{"norm_place": "pre", "positions": "alibi", "parallel_block": false, "optimizer": "muon_variant", "decay_shape": "pow", "final_lr_fraction": 0.0, "seq_len": 256, "doc_mask": true, "train_tokens": 115300000, "steps": 7038, "dataset": "wikipedia_en"}
Each number is 500 + 40 x the weight over its row's rms, rounded and kept within 0 to 999. Layers, rows and columns count from 0. Numbers have three digits each. The size before them is the row's rms in percent of the matrix's.

# layer 6 attention value, 64x64, rms 0.193, rows 0-63, columns 0-63
080:419541489539486467503470471558518510531492486522513496553501489512500445482508510509618469467489536520548509507456511528471550452419501433444498520419403448471481516513494425502495443507442470
083:491472547521494536503574418532503497470483492471495477444468493564526466480437546611410534482513497482520492527440468459510499555512533517549567517444549570491461531536521476501430529549498507
082:557481531576519488522532515557403446519582493512515461498527500465524466521430493538504450505451471457500565444528454540488528518438512556554529501530547468462503489535537573457466473557455484
082:551465485500429465495542558543584524487436560520528408462450537556501545542477486543457509514586496553437558467535486471464542432508548541502470521507519495503429471515508511514529509491509533
091:529531536498496424525456512506450457467504516496494488402510542463442591461501476468485493503499484499505467466568466593393516528491436516518479487579508460541531479446445487447484521506485468
073:517493476516568470493545490534548502476511506491519505500574468516571538464435424457469470528548479449494554572499517485513504481480492548507496436511506489498511539551426416462546517615520438
071:498585473507444479533485480565527469508476465537575462563477485473460554542518468507465555510500439490476488451542494451429480539490498528412516543521484559469463454548528549486432418478515497
090:535539478457454616519473487423481523521556494524474471528477478484494544510497553467472480428554438498469469549517531535504533513488505480522603510569499511502466467502426497424528441444514468
085:441571492511481526514640414464454534484479485411481497505521483550482497478526484556512473478440511532457495527478495496477565530440494518477480534517504558483525557429509438477459480529547506
091:503512536516503443466515536530536457476591527568476596442539470568496540485546531507571527517433482509477537501449541542500486437482566479433528521493550514471509470498548442565474521483477464
085:566488545525485538501488556502527539434485459461495503544515453496519583456569532525542540514500421491535518497501546425545511506509520529528433520463516559502514505477419527577523547462471411
086:442405466512435497499469540554408459550576506462457505528551506421485475465450529507479461574536484500515503571444551497496559464471517531510560486526485458485487475497476504441497497463531536
084:529546436453472519563491374510501448522534399451512495553523505556534494517452469438528431524467525509509532488435501495541527488557491449490460489464521470538503550491500520432512514440505509
082:464472509508521477605484509509517535557509466496584477531542499506553562499474484441499493509483496462483542610462403494507496482535554432500512494509457551466516534441436500482556513443450512
075:570487446565482520535475489450444545507564479550520441491521492477513558435548527566464432491475492495446511503510486550471470534458579443535454527465514531562505526502447592486520524507497450
087:508531562444505504497503493451490504516504484476483559537541517535474463506452489472496467435456474439484507455432456482402495537532416477514482481465529575547520557513546448489506556450398471
072:470492463501511555473447537469480506439483500504556525496536553379458528493524484535441480558504520562490511478493465467494502512518496553614512506567479428516510476512468528487445547536435433
080:535544465517487476483518490473496540542479574499549535447485496491468470517506561502543550509532508484453504475605492430509602504529468468528506494505437426515477506499420557545423522544562478
078:492537492569470517543530614502475589533493485509537513475513573527522457546536476539534490520532495485470446476525545584513545512528555584529552436499515496500453481448443489545470451517488487
071:567483496531519520511513472474526543511511478480360400445444529526526444411550497474473517526531508506481465543603465461506448455484500529471536511501481439497524492513507545533503544494503520
094:541549553511473492446484498477455477489435509480451549494469503473439441464461420497572496474470559515510539474518487473453531553483524460507446420535508476530545557556504584481435530520452454
075:498500493548562511435485529520509496487568511494431474467534530550462562529514453503567451461477477439533437447498422489545437512533468554538451456542550488489521523428480522466477541462571494
071:454527528458532545511467569530518435507460458502490516487490458547434512439443491465450457468470466562477482461506424536490452521503496472453578480513530479525480450473477530540586496458554412
088:534412506530519514504446432492441459485553462555476547463528539570518434526545489551564492540565532491481496515503509490542515488529454494486552489417551442470495548559514507464524437433502499
084:436551465510441546499530539479553479471481476442463494450434425495516474484478509544493583422528517515552468505475561452482431499420467526542452473457486515476509535476519524434462494431473511
082:486538429531498518555470525523488479495501591544499536569486505480443477540554490583497533530499477466493480469539453528496476469626483528463464479461487504440464480542461506491517467599535551
069:526542491448448526525493419467436596451518477477464490478442504589536529518463536479532554573471499466487516417433477444489499479504498519475490508476520514524541482438577502540456486469457473
096:454579552440553456510558531513512577500514472493560482469494494521451490461510509570513528498501611477495478468542519504580474449463486456565513500504527537452499488477480425428492480462555527
086:503460576525441446448552458496499468550564517495497547507472522453518442520549484465514473444554465561523507469469410486501468464479412462542498435498433526491473491489534458487518526430555496
087:557522563509494528499522504417506444502578442499455526457522456486432494446501484554478515512538517527520443427457495571472450548507413488515476439454476506491476512495429527453424503470522520
080:468427523488535466493521570581418561461499444542498506481506467545499507514502512422434558398487488470500475574484515550549498469472495552490430500472459544469465479499495504569497524515468513
083:489492533572572447528529494554469449545461468511558462503458523501518500539536531466525578466487547482505526422442525532522501516487466559418538486503511559457478485519446503471487498562577421
111:508438507471483392507538409534509446506507537578486446508445529425482491431476502502477467493531526526558544462548491498534573518502523502504489502495545476496546435527508440455451447495447542
130:477483526468432519507500502534509502583502512458488485412430562483451543568571500475533493509551530507514482468478539406536521375526557494555523457535536514481495470502550500484465489520515525
129:532476498549544504478495533533579501469451531437462467529424548540521505483524536477515514481528506569521552481525463493574498555528468550515447562607531522487479487496428525543514428537545466
113:567456522432481500514522531550445521508498484509432450539479509558528529435481432551549443565515527467429483506599519466541540466538463485503553459519494506533502524413525495519454537539510506
108:432542471496467509503501505441513574512422492480471406571464515439508472470442522571444473523493537515513489492494462475494584459530496476479514517443509440548516493575418508535440497503480471
112:477549410437463442485525518419469527508501569443561542489490458506514540472470528438497452475499537492493446545544495439471496533507479522527472524495478588557583492454511493515490492565437511
104:509492457492487469516544507557430519455485525504540522442435525572416498519517533573457519511402547459575434462472543507448523558477464493479507475529503498503517468430466500520442468469538465
110:454557508466582397474500532493544519460528505467533506571575495505466518518496546496477450559534524548510464462527515523509464490493558422490508489555486444496467511565530472490505460604444506
121:479490539526487523509544490496496570513534476507532560525495515483482495495510399583489429564523479516591602554542536484535508549489473512539567521509527499534486421536517538566508512481444527
112:567424499468524473507464546506526462520541488527501495518513470502515462534565422481507571439496548457534464473453558526494443525554478516460482424503426499522505419503513467589519503541561466
114:489588633505416507554503503531544435501534535468519460509456534466464577465490461476437576509501503460501542577503474535441489508457498514481503506549493553537474472507513510480502505530539472
122:555548493489482511553527572449541525530532517521535471473504479537405441508520440508586486470505505450471471492544547472539501470508454512515462563511563449569515499534508543495539420518579542
113:552480492510540464493485495470432485564449426489515503508444503490492508526531532492491492529547516599465558499459565553531473515426445531567448509514538561565499543543521522456461525520559437
122:475518561565510395515499506499467473518477576484469528458483510522507515476533420503474532422489517539436552500564501428587521567515535501546501475453522534542488532543489548463488564515479527
117:487521546600516494482572479463556534520428513441474486536521498490487539473514473542522511531476468477443509422489508524448486482422475566479556440449579534430508480498508516571466487532547501
117:481509518480506572508466467461538494560550549549464486439528573504556481463472517568524511491510479578503513486469509429479504525545417520526473452525521510518485479447471522514568402589534486
117:543446480536472463472429461449483501491482570497540452518477555432497486490529526543508462493560471522482469488568528492466374520556530429472469475532500505508515558548561472466533437471463500
114:539477518550457506486548451464583469520546477538478502528500469521396520467492517565505534480493567533494448457479445539547426503472465463475527539473500557444478463434510552428533513453456498
118:466453509485508529524548552516514512466451539561497524550453495508439499484539484605473509494469462487531456549496492459522459498494585573548400508454486508460554494549481495438540520501530581
127:506520512438488415467560483463459521477502457561504444501428492573560465486489472474535516494552516546497563458506547485408507436456459478534533489538503496475489551527453477463552505409507537
115:496504502506489475472520512573542485477444472462533518515441396433444509481451508492560483471497461520563538522458500474489564489577506487501474456518509525517510596446548554515471419536501432
112:560440487416494424477510479494538474517507552448417475518516493552473543548496460426441471533470433518528485475451465485548501489474417552490530516500499462518480563565545461443500480522472532
113:560514524480537522493527504442439493502489483501471458544515487522515480529517481443528493497427538439534484509485532407535519515505531470477578493535516619468507535469420509443529444519494399
115:479528440521484502525453557502478533520475479478438502458542447459475535433556460433514465520496523530477513518523445555522473463467506529465496446447545501511466529488422528373572442514506463
099:525505507530478531558501456428505474508561487501460516507459470547521463471531567454512463487451459525520531529563421486513418442543543434541471484457526544526535439558505454559440528453527467
117:473540585514520522509501489466527484550481419488490551568442475504428496532518478426508467456533502474527441528520514564494533503602466500485559455506475491567501486463465479456539418456481546
103:425473471465461546520540495531525462504512474412524483538466538473491399511506464563446554450502495536494499535604558544552523479464483513481491546447479510507498559514506452458483422551497512
116:505527439493493511534386473505459490495493526519436521517512446498474502510413474457497626568501510495548531438570470487500495470489516474524505575491479545522464513442536532495462528548529562
110:487426491505433510493490472555502476511455470486532569504556478558470486606444524525485486576435584535505552482501502514502527490569521522444479488515511557590502511522514493490581532469534522
118:493551459503448494538553478497523516466484514495459472506504440531532459483463517536476520546496494495455437484457654549552454505561609520567494501492551510565459486453490518493516498517494490
110:476521477447534475433528507453450477541516545511535436522529515485474592503487514510479503477505471523447497590506480467544551478532518502474477513436608542436450458485510542568564496437539491
117:515442484457471470505517425527531518593505453500505552522545545482528551472579515553526501496563506445513447471447493495493513564539492403520509525498520544486498546505432423484480519559566481